From a checkpoint of a small transformer trained on Wikipedia.
Architecture: no biases in attention or MLP, tied embeddings.
Training: a variant of Muon for these matrices, 796M tokens, 5358 steps.
Each number is 500 + 40 x the weight over the matrix's rms, rounded and kept within 0 to 999. Layers, rows and columns count from 0. Numbers have three digits each.

# layer 7 attention output (transposed), 320x320, rms 0.0322, rows 51-63,115-127,179-191,243-255,307-319, columns 0-79
469405483476539486559498506496558476541486486493502442568543499477494514520580515429544524488508560510481530476478541465481424521504487483492470510549466406568480481455501512513426491490568445495548471454477490539470513467459509485426456469
553548513478526472521425528542496523506479481521490510508473419479491446511494526487479517474496475466463443508539482516486511545525550579487518551463448532457497555592540469548478528485439459435546575522479524501493510512515509506493522502
583503492517530466453525500530497450432523453550470528420532485452462468479458560487503542494566506530541572515606450529521516524456432508466532490517449540432522531492433411499503496449563443484451502527451517470512469546519478522438423529
445498496557524478445503491570459510494440532445487534458479524404523519554510514551483550499555447531472428521541491543473539549589563538523497530582525489537488518500493461510449532440517535514618530519542441477520575481489470478490553464
515515457545515507508491505515476505481467539523471443460532510473438504537483487616478470500495483484562571509432480475473479552511453556516484521505449426446537458513491418526548478539493423465506538450494525560473429466483524555486581536
498490463497426469492526461491518521526517467515495452512474446456476510538501464632520502513573491485415527519566550452508478486484523468423468441479417483555455446548466517488534492501505445541499459503548542498543507470503524503512475521
505455487507523535485518483549477509504452492481425486526535469470537525465503493552476477436449556484507484478486516506588557523522475537524518484412545506516497510513486456509514456495537522455433466461461403487509499473507537482518528454
565520499561495501481517522531437541484517523584508498492557536501447531509548493515504527470496488532483501479497503568519520539459502497579514516540493435486407468471555487470505494555440490406480551497497444449523519496515505514540514514
465506563506503502508503471481510494513485573488498417591452528478579571488474470494555452514550453493499480528488479505443457497538526512522531487480481489470532478522484490497548476549482492505493554530495500453530502506528570508466503435
500542468557516466503469488519486512530564543403516463585503563515526474483467513556494495531547515502506511489534540587498542536500542550510548557459482532497493506508526602545515496508501505491531527447493464533425486532510520454515519450
463498459488531455468467499499479570480484503473447550524506540473543534516574500516547541466518465513499554546438503531420480531471461472487555448483552500479457462468470501512529533571474550531517499466577473497509520506455518542472521498
514546476470450587446484478479457470517474525526503457465495464522414479529526610503482491535479469522569457497608531474547501426498485523532464460507481518509476521449530514507418515490500531546474479543474507461492443514574444524547401540
476473480587425537433453440574554512482464482482418508496509489527421488494531504486463525418445504473499487487510502445516509565516561481562476473474528471500455486474549508478522463431481524491510528521504473449450525484457494543510468454
531570486505477538425507545433484500491519511437493461503466488522487541463508526476495515559442613524538523497602501422499505479540400544553515496488443446545441441440613480493546542512521546436577507518509561504539427444492482467407461526
499493488478491535535459561509593502401461520507542478468500472452503504519501524441438600419525512515442466492526427514529424555521512554568467475407476490492459500495475531512535516448478555522505532411521437498511465491542492526398473508
508504414411453536588580540453497486499509417545461509502535486497560525462585544542503538527570500506517556467552519527512458488520410533569529431445436475530512489608442611547520468429490479517512486465482506499472557547474469514470476483
430552439484526481503483481560464587458473486481515494485489534517445461499468505536490539456461512491499469530474436471450460488564530543515402562488545513489510526545555476560540532553464521420574516539420495510559471524452528508579497467
471543451485475450449466550570430530552473461456408435569462468502488506452526534594496524404545540505492512478491486467483524562546560483555510571454570520498451435562451538516555462510538507484476453576466535452516546568471540504523505491
493484510548432499494458487526486493502536534477483457538515513591493537520359573521575478530565426435437486522469511507397494481541546530484406492422490467504534549459492456436582434410565560548496436446513568469508499484511515499446542556
484476443439552553526473549489530493444514526462513559500496490506454551459496549506565447448431500553548522550524460532570516501449483580510540519505581546475555514536446513458546488529561507551459507416506533511522516492485534540468529513
502550518425509555523504493462508492513443455453438466478572482578468470528497589483460517535522477494449477493537491465559539474439516510538499504431469533527508555506433527526552443592506490499468454470538534470446598482520499546508539552
515562434501488472464457514497474567537496424537523452479509522444472487527447529538529480492529460490559533543532580471488546567506538496450477506482432479508522486499477531478586517531513433533538551552600515526509492473509494563559549506
555490552526418533548553529430484429600497532488529452465498538492447523465563523414443465548482555527527534444449543554545468533491440465516547529520501520510515453488484492477588456456497507493496491494477480512534496485528516481482544518
466504538488530483453457506523476559478504494535562505544496465448479560512590478477490541444486488507466479419526511404466547497509556531513502463515528469482529540534486471483495413511548549564367501519487531495487452505514542458410459491
497498512444448510423427486576412541422533488440600460519468482492560502632531504439478504522497561498552544475551509551509519427521498454483444458477447498536438535421571523507433526482489538609482532468539492476544488508553501538479539545
494518478509524547539461541536490504541439455574504493506434443482522409484507511469535516549531515455524575482513522567567484576513516478548514582500519493471508520461543498502572559429570488473505565493523497408505448514498518522476383451
575485472452538555506510472578550527491563511442454486454490513506486472579516552592451517479527558568538505571509456453518491543466499499481553498578438462502544516509518490474494523464555500462492513507503502488446498481467548517490484463
499489459553520458493523517520520511474517505433538471453424490474504515520524479479509543550495461510489476491507529513472476500459492529514471509490604451543485521564465434548559451487520497467506489536535553471550551528485557470449513431
484522509507478482467530478469514475528515479555579474508514484501509456507514496423487544515500488524472497495522489517511425497528506491444567498483528556475502532583536438479488551511502484470532479472509505491393525550464483463492503533
450539553449551484539485470479524467527563524474534535486436511408485495512487524498526517512475459463512443516521509487505476514508545475461445516463483545436492526566483466460520450498503484527535457533542542539473442536492478530502503578
507466526472506484491519419484518514487579470504479533576519459451507524438409490519479495441543506599581508467480512556471470431501549540493470471448521453491521549473522546505512481486436503462570559519469432519522523579486562503506425502
527541530480511524569578488481534542538551548482532486519482464528477483526493546486491493491524554440527517573522526554493508472531429443487494462515506474558521559473522450540464491471497479494464496504519483464525558523505529505478550482
529524513557475433489518542504501497561496534431489546491534517555448480450526477564594506515498515551491466502562494538475503472468482445536604566470502518551482582499526451539507469518506483519507434508493515515494519477506516529525439436
540479460536412511526480562466542515500532535503506462526468487436426496431529459489480502440543506457520490497459419513507423533476483441546402470530437489492471481501496472527458443512498509478535488444431523569505442459558515574504466447
524484475450549497512445472516418516442533507470489461448496512472495439495480546527535483515523469517444566389540560518478551510533517512493607524534470499443480470568456464492472497549514497517532490595499467476472526503477568528488507481
494479509466543540458515458517490498554502475544498563505507481446468471589485518500554416538477489525469426516517489471491534449463487448504515504427523484490457540504450522547539501540439519477482506535474527410512573589474471531509513482
482569514510479517429493508478485438466522482504476542516526497474518567515453432466487526529497500484530525456506463529466545467422453494541508520513512470451494481555491478444497469466525490477437425566443520499506507509515522533472476548
443440471501508415518426428436513416602561547428539449566518530521478496454377468533534551487528484565533533568491477554452430461559459541478514506491462489428465498435510492475493521457490604495481545454486518511513429468542525547525384440
537508471442531561524555508512541457541431459504530444515482444513451523523563493506415523494497529514525452445540485522479503429479519475561523532451408485444548556496486532511487580463467534565488494442474479517484511462594483519497455495
558503556500440512546442475589495489426537444522501552449528539481542478443476474501453546439563453498517435572466490580528588487448526486474508540495542507566568499466477490502521517414401442544478488612448513492421436553543475462551491556
501480543468539480481563529507463541542490392579471472489445552475515510515507462532498461550494537557459457497531464507544525465490445534436424463576554553561501534499432470541462528478556506519444469559536517527558475457493567496567516467
523540592490530528476497489514601469547577540456449548559487578542525457487552435464538467534448496490584422465435507486475452537542572418521558486510539465494470521551576522494524358520394506508465552488488475504591507500482454554476514517
579420545551542435546540519493494519542498434470513561472499471481549516567515522452624539548515461493522529529393545542569466436451455483474513449539486476555552463494469462489552439529555501558449464500450557464553511538464485534559513478
521512507478453526436427515528541486487590486493544549537511523585525478403553510469517511477494602549542474509441485522498498387562437528475434513489509490575560536396541522497499536486443531534469511514501444513520537504559481430551483461
528467600510522481550444515538431485477472465416490509468477461568423470577430445385484575496454515431503491518505527535537540485535455487493480487509409535472512467513489511635505507602438501568497496540470509537545438464459479507512455523
542516538506434480611534461500500517630565459513525529506471471491485462485536550449479479499509506460495631468459453477510425445506556513516448484516526454506578549405522508564493472529551506550510456469496555548467531567489556550452503480
538399497479586481518567497563495500513474536480485555578482523505509515564555512538520540514461520480537418619494475508526497520489548474499445503458454487498520450495503400559420542452528562564525450482534445572562483537432463493560563503
548455402432459530487517532563479533491508546547475555419569463534531452503487574491473524440428518499470530427480425516588526543422440563445491569474588485512518498537511487439516462489519497462466463558431538500499459628484466522520476538
483500459517536506573467561599415508507513478495477536503529536597553574559511566518498518475572531537475431509436508537535585527499411529526512513517514497589492496526528473493525601460546514418571492509555470482485495477469488518515506497
588479508527570530520564505478510476556533538489488516525500470559498555462485523407492442479474504481525421496459464530580504469474493488536506514455460483535508517495498542470458522465507462531503549477467521515412574510517514498602454578
466526461516506482529519548520525542539481479491412559499382496456529568459548541523571498510564509517560456444433470475513475477535483529475551505494480453510472553550455558599564439541534490440500469485474500526623563501413512584498508452
451526574463564526483568530491506536369479509482469483446501596543423468485440454458537523535482462536463561526559514559515477644439511528543498466575472557444561416476458492452515505496566573476517513535495514552495434497503504493446519491
555473537478476497511533554513477494506494453499517493487415512478501501463568515526465573502459523497504500457547399490455486471471457533523467542528545505495507437448543521514501568499485482480504551486512525465480486466549509496450483481
523480523501460496437439556483468557429484486554543499554472500467467508500507483476513552527475481528510501462510463471398474517459501498517474420484493539539457490435438443536535525464502386486503511408587520461488530520526502520460440443
569576495507532585570482542514548454501442538478541503428505497515516453543474504504499509453449550513501513481530486491586491495523469500526594537466425472537490524526469427501578518493532400421429507497541533483498456541500480507400500499
498554484519461471490468490479468473558543504477432564449552502504486511565479491465557494469408429457510473533420442517493509514521541515502449435544585557483410490511490475561528528460442433490547517559474543548539477489418493518542475506
503477507515491547478553490486474501523506472505494519441495515479452573531453499493481571442548544486491462559537518474495497505523431504520501442476461508459519463515516503518525548458512515464467554536490500486494539518481443457521501519
492518462444445527505495461498503476501541491533499451521552490447432538509494529534526478522591420484465468555535506472492521470463492507486519417509414465498526455468498472496467447517542475603486576512530492462481505537493481484448507525
525537572524527448470540536488431470527452564543430510494413503496496501528508424505492501510439464489527506461477421499457545571433514480492555510490501533456543506577464575533536456557490419454535527436527543564436499537545535529476499494
424481473485509535514533492563460487515419458425553576491499495536496503454502467555555482418470575490508533449452471533507453549549505476490558507525456466462511478546578512487464540585580483540479546440591436491556544486503498575490528505
474539508478568533501465478483504525492485392463482493522515483564479500459490487528476499551531496484491531577510494501478508552564511453427513492456499464479567492491506456508503488489472495570506501504473495475501514483515471519468543502
518483501602476466493494488508454485512543529483451504504546492483475509511444564551431492574453573507482511572451505499498501477512487499459497529497529522468512397500497460460528490478558448468464553486514458503463465498479526493506485464
458480477429575516521519507518524540499521468514521502449524501500474528513543493519508466538543467535533403494490483482487488430515485590557499512403485451494541560439503462571491549448522503499557521481500455546514474515503432573489476461
373563573527462517487517505516481507528482455522513501485525485631468482501487527547453461480486503477529524547448481454515537472460512476491433469523454523561471501430528494482458518520516457520535464517512526467494490483450501485532468574
522440420462506529508433549495395479484516515587517476439475459513523550475502505474490478555475481471501563462555463520539498532511532471475454540518460460549498447541509551523509465431466510537465538578510511490478501525483443504557540446
# layer 7 attention value, 64x320, rms 0.0261, rows 52-63, columns 0-79
496519549533490445495456447540551515494479517486487453520518482538502554473489542489469564535535468495497463506498459481426494480466569521513430512451481463433550455487501492484514481504526526495521486570526492508512531566478465573481501435
484581439537509547455539513597422417416488463513471505411570494469517520526480549476460486498520435505563449449533549469496528542501480550416510494491568526520525501496522487479491457568527523489473469531441507474521514534548464488531506493
423518472538454461570485541482486510538536499451518568466495543489490530463504493472496475541436537546469493485540509459466532554485511513494452509480530489496515431526529520527536511419466453429544511505577477571472450491490517493507475550
534476492461502472504516530464459574544486504528545457462469492467439523470494505568492531454514522548533502504528510504477466503495532533487474507502530504473512456556510424477544502459557476453516507561573477551469531518479545486524501525
513541528496468471504535438503504577545510520465476456509528389435459421535469514529484491521563505554483514564510550536504519465472481465489502393570555489450557523478448464496431492508493509494432404554472467505498435552491498439423577477
501515408527541526495462510506479542526447533501506495494454552563530452497473483540441522488540447473512451403499444458611492568525469455451527454569476595458513533558525530505545494475503481475559472484510493530454508479489533539521530474
463491434521556422529473540521399499456573546419468504483431476419527523518548489591470542520503478489545464496484450512521482530454548491574472509518494520548414522557592531447478482555521494405451480484504509452569500510497474552524529450
515530548471549510502528512513485452433546438495523498528492480492491511489517499512522516612566450487458474500495491496482551504574531488472530482483420529458491424536489535501488555578521453483467469516549497474576555568452528498421485404
546433523432509558517523466541462419569583526486480495509515483410499492562495523491530434487478597414473439432516470517530514486483512480553525503471514484520437500505463520498544487462474504431521517448508471438433540472498568442515487474
396498473475557473396492507514484492465487511458498462438561465484537537510583546536500468513450468495571502480476538475463531562512507556527532519532613476467471478462530505522534539561527538499540479445518491548522505520505473550387473484
403493532462528507480496530508414489578495536482545461566537515521488488498432451507541454538452464503493511507552529439491469448477496486443412525412454536541505490511532573468500573515458534563489462526467494517431485511507557540536489504
511504441495486515448518415476542552455512488527600466475500499571449497415532533556429485490509523473482557487486543530473433492486508474530422569464497449499502544497460469510471491551519532526570515440546538506444490507525534507508545473
# layer 7 MLP gate, 640x320, rms 0.0361, rows 0-31, columns 0-79
504520493416515513530521491518500483509525540482514459542434463488444506437505361481474551484569448505596525516509445530477405439530508521488571477575578502472531480401456522470445499469500550494493503549510532488504480438560508457509567503
471484548473496494492498562540542493482539490561488474519579475515490581512509521567553537558424509526508521571526430523471495554417569450499529560381477523547538431476532557438532502483479457477480512446472438516489460577530577488562423526
493502496479516450491484455485478471461506449516437490484501499495522460432515489493513499515480505532528509471503511522573519465450489517467460467474529468455500495483510510461501475514489517554417487524505546498544478521549490489557519523
515494569438528498510540486534547639483468487499496520488476491550507548540511480517497434451483533551530498483473538443486525558521558502467450560472499418502507561495539439546493421463550506446479563514515490523467543541575489505496544507
482538472582565492562576464587544555509467487517393467455614492485470578431520532506486595487440564487498487502512472536528465489490503484478438583432502464525484499468509511515508473516464486548488478497517504593476542491447530489529546533
465518512452498522546533466514489492505561463515583506499465506504521477532492468463474469496515515454456506524446546477456493430458501510531497483482460489554492528511480556535527499494484482526480463505500491494527509479471538500547434539
494440479452448453563514491499469532504537507486498484473468503476538487488479474436511492514455470529507514502512511416558486541391502536424585546424497488505556484512472447475502538465537549499517515481523483532456448489530557519470474533
503463475425497494453545466541484497568552527439478469408507555506536467519530477467504496419439522522564455512522487552511476452474508536480471456501542506465549553509474579557493524474472548420596534512536462487520554501450461557488530446
529508421498459501484484450531526502501510502565526497499537487480464510492444440475514523633576493591554509581544508442488434452518510544495577446519520542524424509515515461522514553502516492424450499490480482528517484547498483497480578476
557513519438578478535548508589453533546520504430510486473526432552561511469464501489453448526519573482501549409542538480454472496479537525450492507536500448557512499530510454521540548470447513481480498432471553408597545484499508566469540475
472534506492476462512520527481428431576462480448506545519470553497567492466476508465536518475551495515523516460470440484505434561504549435519540534512443467487502502443481479510478524421540430535498581433646529528489444491582516458562465543
520530438575476403458557476506445502505481490460507466557523467520451492514469519572544562513491496510503533506410541549477422535492460522532508481522453509531510506511522523548544490542520546486500581486510502444513519416525473487556526464
565507486484570449476464477501526467458512510488448541468469475539551498475520576456473491531533529492551481491443474497519551464528547476470545460459522550567557473519477489528548488505501435528532503527507430577542508532484460471495540437
491443454526541500503486563462521534441452471507499528574465537523529519462544411533495506526450511529505459478524556564587498521449515606457611509499536571507498464486495511564511535450523521503523457474442481533491480525508486531550495519
563527522532467519374519380563446460481464468466495532489523521417571433535530532546497534476487454475441497534471539467527515490535565496481598549517565544406547504526513483556464573460525532448577551486497452475453518472500490385567524417
484418489514500543474485486563464454443474505499518461418491515472508515510472491550474531511442541540486500488457489587518483453550504518541497495475443494471480495532441457513477501511478518525555441507451471471491504514544540521554467544
485564410510503519517511463562493481525544464433456437448502523506440504482501553477539597564535506497526455477574503498484491533494448520453596463488507394524530521483506508491504498531525481524540508510493542504496547536542509491566532557
552525465443485493467501508557507525457440501494435426482495509521521547518540427470520527476503494482488542493490507536530534483480462490472454478508447420499512528492535505498513408506483517523523513411531474502524517504492568555482589481
467480451520453532507397421518522390487519557511535451530468479524491477410525492470482550512538492521478494493577462602491548480467510560534470483463501466547623514492527474466573551503432517559426547530540543450494457465486456498450488533
564443471568505421488557443483389539469482522501506460536538454528383446501501524513448532480491492488529479570531492536564479558475518471590480499390493588483535521529527496537470542457449531556508495553492433490437535480459449473491526456
408530510542477488472527490582455505514558430523498512546482462496521495562508395492520524467511472523487495502552506587533510526480596432475539442500585538437532459492499437456477484476526549483450487530572524501537576502496481536537544502
485579515505551469537548428528530524513519490538453420507483518580487533577520533485405514485510479505484523527561502464492544498578476463519499499403529467560542529573521436460494431463516561544448559421454492482459527532597529467510471534
510419466526476467480484507527477484483516539522486522453498495515565482452442440566554439539476487496489482475483512525528496511522473544486492499484516468540479494480461548500430532482557523512497536468499475507528501488517487536509567548
507477476538596479427481503508473477551519495471478534516488548514488450454483444562496566516502485524475456510478482513481441478454516524543463498473515447528507455562541484483468528475480474510500521528443562498487526535438495568480440459
466581418491526501567471475447576471408467510486532472495444427504453468500525484481468548513420510512543495473470493468581440554372471538489519495506507441503501450532514576468475540468485464541528438425528493526514529459525545507483474512
533475501468461518527473491568516411453469497506471518471508523493589606511516586458483535485533451497507448530471518469474549541553429575539501531465538477538503458540460453430462476426511446533546526473442530481485539509511471564572513530
535542521546492545516481495462494495483404504502499487474466488505569510496436481531462450476512530504525543530519485461524546504543487329422503440470497547446510612592494466506587498533523512495476513458497502521602486546420497520459517461
514495445536498495558467474518510452526470456602467566482537546514442575477555456477513517465486481462523506483475534446487515496514468410517480497432461525498574550451525519477515473587507563548484486504494490527467571537531525579520511451
468487435464485467536525541506478467519557467530563511473498506572530526464546465515388515577461544507534494442429497476465506525553419518540416502537526477503554499464516495483499505500498481448432460467578492480467476563539487530462470524
520554546498468501480551486520472528529469463437473493545527490479487479493445532538471505510505493483489533551508514568465518480522487515491465552422480521464472554512490517542502477488492479499458479457542515517490468507530526442525493480
445479482482447542453556500437535493441495423502405522521504476431467480403464441491598526507527473441522484502497406506448473508515543534476477441431498494507467533515480575539435461528461517528536500503571470495443528533499503569548540473
520520553495446535504455507525592463454441489393442474454569433490552548455494459515465574553513535444522530522547566509450487475470501512519506526554476577442537515444483493506431544536452475471558484458461416521552472429566472528464480472
# layer 7 MLP up, 640x320, rms 0.0383, rows 0-31, columns 0-79
483498503560460542514446424551548512458511473517534511527505517507544494428554485470531529491481466474495479489503549502478487586515544470515433469528445506445477567484510454464445528503520486511500425484538502397559487412463475569501595456
494376497525523487542476438454458490515468543473549505548482503413525522422560464566551552498497456471550489492519489535444560497432507446478471509517477536512457562569384449522418452450532606536585496582551472509530477540489531472536452516
481485497458540517489522463505500566494492545528501485538469527506504516450515467464506442528459498515502528497474520500493544455458475519503445481441521522485593528529471555467425450486448474541490533526570486508476545512536494530587481474
565536491507475488448526462489451520486546510539516487456502462483460576490447453502472549484527518552523508519487513496537497501614440505513482497445515514498493545557569509485569522457489489479583573580526493510542542509556549465522391523
500474510499517534435415506506483561576517525559494480497468473499498505529451465610538491521486503570416534397486463557515425524524503481587512491530464504432436450528442515480519517480490583550440564558514482479524451488500451512545507519
467467542478438519428510472461504466447459541463408491516544523449534505479510469524513477496495526575501437513546527454533492521547515531470495425533502522473439498509517486495527491470462485508583458461508437486491551567504480518513496470
539503521535488514413465499492556566440470442539568489471458505426517487510530443534557531521476556469482463472419534608472528452493398472447496501492464432531474485482506474470497529502469481513421549477521463545507453526524501471516466496
479544568546526530526469519509464517473464494490486495501433467459511530500486552448483508529501425463496538470514473545454509470447528427468452592524450525459594489500569550498487464522578511435475433467512464443485540559555617490489463507
545470482472521483495554476490462500443503491501520532479472509568533512483511537500483487452539454515487495543517455440480426550490492545567469519510427418563511484496547493520541548547512491505523547506560443474441576565508446522480458551
520535500492511506455466464519462501482471490537405461478542495443563526512523491521573461467503470497492449550509491436426509502503447498531474480525446471479518519495484601488430519477487524478581498441454485456450443485502488534509492592
470502482542511565417470533489453488476429537427478470572622518416527511439490516581527455528554437529494463536506514509442522516487504569533487567501479490551493488531522490580437498420495530503518472494508447465518493469516458487460541445
513509496533589507490503492543484466528435496498542478513558543542470483493516500455461512546490508536495456473515522498477556554569503501494422490457516494476487495530489562445479528472452434441500452422429453523475567476481536549500565493
453410467446497536508505547495517567474500522551507507406485491556521565476518513531556497485450474510420459531537486497471520501390491569521520505536493497440461489489516542501435433434478468461507496542493505469481570495533474537447474417
478565515502507500551474560482505508483440478414582431546433528554433388495517496513575479463514509503538532503523521480475492527541516466437562545497480479488461479597465491486572483473509495527535496486502539509534498505518485492507431438
598550571530456495537492465511540548520508517520524477512488538452504510531435522490429472510556507566544491526533446420531609488452483516506567531506507513493496499570520433603481533534500502396506533520521438618492515517528503483554486462
463499565478525531455513511496478437619481513476523501552519498521473489515517390472522542499503516489439500543503542530548482484487462477482535427464527487535470555549516505530476443450550488476485549494534522570539457532509616547527510493
458464414508466474426503500554497533516477562517518487503546538547446554515505571554494501536488527527501471477481518452457417418505440485518448480523468463479482528458501499463426480559480529552444477515510520495512468521450558473591488572
501534496481488535437443513556479525546482522469482489561476503504503492467493412463509518518476437496521453533549486549503519511526527515473454490462476516502528534528531472497480479473458523520502471527497493568504500541475496560560525520
531523515475479402483522557534523439460460474527442513382430484542411567510423454511437527483439483518501516455478490426524507497519431439456567540499492642447497533515433419500508577543489527530499561553462444506525520484479424520489553492
458536506502455476468493474551473533492459484573445499463509420484505398570472505540499487472472528548480534574487481428556534570463447466483434572434474467492493497479493489499431497502481516529521509534484441493498474528528500526496534542
482459527553427512495484513544510452416436448507527490463516519556458495499480493450525502510487440475481478494551542427496510473537518476538432478475499477571511536532545458469487437539414486540514523497531482557506457507522486507511534572
517469513461535503537468565513488492428515457558424517514516434440475569493549445438472482500459516502490527377474452494457485525504449447481512541531501427515488524548549500505480546443500543505543497556514522503458558525572502494599483467
524486495504502481484474536499432545499514517507460470509536483472512533445490445557561489489516474507509528540497521560535558562515475496538497535468414545505494485522465507509505524478514485467442488486499476565564569505506588545432522505
509511444450471456545496497483532494501526501440495489519547465569510524529498529445433544469480489470496487503506557557498468493525441428479506485497575520578488440503524488522591467469488519567457388511421461499530463398495463555421528567
545478531494505502457521456434515508461498505520458519546520493460548548579500441447432448538431509480487446481483518489467568440519536544461462496524497529514490558450518433466456491459445494557535513474508462441527523476530439576514426503
499477509484473443522477515525547486470549589509552537525569538569526555481466514553494423470541498473466526543435471491518476484478507528473560509516500494484501558514509445502455471460527450502436443453549385429516458527438488541475548487
492480484451523524522509474493463469538463490508526518508517535604431509504535566373522459507477506563518483433460628438516478515555496396474549479540481496420512556459443605563557494518541450473526570484517479489554490513485531544432539463
468452482441449513466407490517495441542498526455525585543481521507451484457520498557475426445503506572469451484485514547501567497504476448534492474555542443471479491495522516545505463429508550501549455422478525476489456470503538481459519460
467559478498484472487508487467550545429585491464493513504556547475516567494539477527483562528504487464508485481448508577487473451552481495426462377556640573492513478481568567473549518457530518504621469489399515527532433469515491554512585516
475466450474511518474516551509540507489442464506501486484461529517550506480545436518570521430435476492497471466527429470496475480485575538489508491453532467554552529528530475503512503476512496487488482464564542397467485504497517506528485481
565469559523517470542518522449480446586509447524523509445491439543490486528514434483567504471480484564500514487523497444555451511428520486455563523502452511505558454541434463572536527578497487529455503530480498496544572580461444498519514476
503479464497575506537519488512477512548558447571542465486437491556480474474478575455478471470506465494499445510546486478501395467536507474518508503492451502416527545557542466479517494450510489488509496610496527397527508496457572421433476469
# layer 7 MLP down (transposed), 640x320, rms 0.0373, rows 0-31, columns 0-79
523475454428503471558572501508451494484547513498496445548493497458489518445462411381419515496560521502572495519497431537484528457522520501492558477553571517454512485438427548578406465453471516523458554454484504464530513491556522477510493495
569517418507556475545550493516549473492485445519462468490445518507498451583501497520477434455513516497443555503433490513488438532565520469502532535518544408479526507540513483547424465453458479519539540473482518514527578389385454536418523466
519560486468428497494471493488472471465468508507441486475502509510549540486502504500513550487459466463522545544477513555513497468449512476433490479501518491478517486559511517449473441509514516510484448508492500493514505527523551440496541508
517447573501509531411434485441527523467518529568558561476466506495569524484434493498504429446550521550474480498481481485461535534540439451582495639389461524498550460507509461543562461498507460509525456520534498501560474499539496454546503496
520525519517532485468480439553468490519475545492469511586440439435544537491544462538458550565446456438438522551513611511528544500451448494461505470453532473517478544470514488489523536535452545526517434379505524486446497561520596464525496475
497534513492506476565530467542512519528551421517552509534445495551503461519503492472499512513485483463491515473428552484450492437416489479525493542468504467498511532529483551520486494527492493500455508528469565500566481457496540497502460523
477550473440518473538541496481489450529555538423506499543517509556446515511502513532384540521483428557551493504548410426530533515415520485555522527511606559503511496516454482544561528497560523490507485476561557486487496528516473509435506451
539479518507439525386513547507520559556470467594515495519530498511480464565579477543478483493516546512518530447566549564474466529485545456599495544484519568465482591480478441465454444528502501453509525424496542529568518470458484477539473537
520499478469443539538445475559501479545507557577459480429550491474460424477449374448582524553538520514556522532483496523518479473521584545486563477500511532476464549515546508560472533457518524422476493473467503553551497484491510491511558489
576468554517485447466499575537467490435444561492492429516558525527549487476551483460425452556539454568460556446472501540495468528476535506463415495512456529496471431531490480476479513556532474466472480498540464426455540469521559457562543525
507492476478493465525494461505523423496556499543510495504399485548498470534466491463470522526439533467504487502545449406515460512517460444408518481474512510504522498460456603522543495542530412422477507507536529548456501580472486495483399484
431568496496433514498522489449491520480482489529464445455529472513505499476515508488546478509522474444512513548469504526449456434494509488535470490513522533432509461461483533518527424485502565499501504487503513440507516541527492446460530515
532568465488520484482474468565502496495491496484437509587445493485466467488449543441474540525518499479569494493449445513490477467597566381461489545466458506537524546527487466516502541554492504522538487473531521514553450574462455448520537548
466477465494494532507562517555565542515529493517473510473500442483505537440451499422468505487484504461486548476535493518504556413549518444536504525484465514486520515474494571498471476509535562514522469547530436404443541508576532513508582498
448495542498449498490520523550453472360535425487481458470506486523537436468499469472417530541522393425523475453505485539438517480477518457424531510575517497540471493490550527453580471530470496532520500430497558508472496548503543539543429508
536486480479515478493417557482561553418531506490475471493458500486504547459491560559473465447513511523540501451517508535469500540485500504494469506514518565445467406444494500476505530549476492538524487517483472475508552491483446443464568495
491477536480548505488524473455553550487487447547530501515539487513552588517495439485503503463533462519516516532524519500535431492499577416529509572479497544582501464576483536493531549425495516470498457550528450556562455500469485511472516496
492463520492488460513509471422498451470533470497526545470517473450486514488476545523479479503553542488512538499469486450461442545505477500481556495504462550450513455479414503472530551503525407490503500519515524446504487449501476423482469515
504519528485509555442480492551507497536422469455395520415447495496546491637528515480486431482541520506487522470540476448522470459488429505531474514394505533546458551430411463447556450413476546432472507522473449502490500514449497578510431525
440466522564539504556491522472535534462549580474561463511479481593493571394497510501477493545399430417494441460547521560433499488500532485595535467451513456552463475468492555533496566491432511499531485479504503531441497517425592473539484467
460520476510485483550549478512478500510456448426505478463473401409520486630511539472484510473501483516500506508516540527552432523486489427475513510526541522456506585518473502530446497474514519462422521504529638509505613483466510552451499481
444466489475463544444524457456552485542561495536493494468502520503558463476506533514486537460536533571564502435526534552455428488505489446501478543481495570433530474483428560484497469514488576527511500441460518560512532475519594471533495527
458558481455553485519520473466553488459461442493528492506416535558496476560515545460451515432505529493518494523534504468487451452475504477514547501522542472472502475487515475503553477523454482513547556519490555476406439514485452427542453484
520463479519520525518477457562465559509522483486471602521523452468528467507470495513535493571503517476494439524435459451490489474479562529449509558448452510520527512445498432503477577463552497547464532561567498526515484487435500470491475550
438487467544513533565439491547474461453435429465470501577439428463501587453528467477474511564608543457569451535512556540512450582445516469461543485479589475516562478402504483492492534503527486523526540467500446453516481505481472454468511518
464533547487490535466525514467501446536456437469445494467497464455573470517490509545469555540455434549536435496549451481540512531501445510509473542511476524517497433471475591506571546500482525468493491521477570516466541479602495484510492478
565496474506501473460481519519543517582378480458463548543523473402490523490463420429494499436629495524516504562548466526460495539533465552514472443478471453521550505457518518544545453566511568522521512433496515432476432502495508482556564495
503434469546535526570527489563511541449494419502439480502487439547489495513502510510502537509479510442524506530503472458453460491530517497545505493522472523465512502480494571438521533553534454563532481495546461534496540544531558577553497487
507515523493482516483531523505488512485472505554494507427461463563536440531516486471454512462534474511518518492540470413382528489485489521463444560515502475493526504527506467470473456443426440564546507522484514464536541486439492463523503496
473530497512514505551519485512510487551584493503493538501465485515512464519483518506470492507535509514507445533490524453501527477520416501504535500507470499452471465479470523500474514495493499548521540542484473541506486485461460477490505515
473514469468496506459507471578483540436510513449471469511491514493486475492507480507444549507498501464381489495477512582471552489508509550525458462478552446497484545470520553470507450460469499473520481498521533515472451463490491542504463495
461548478473466496496439406455499504479508520496566514567489435582481527487524540562494541455317452457479546482497473411529530456475625503523454501511438479529442505563469500488508468490499485509500491458442453532520519532472529504540464474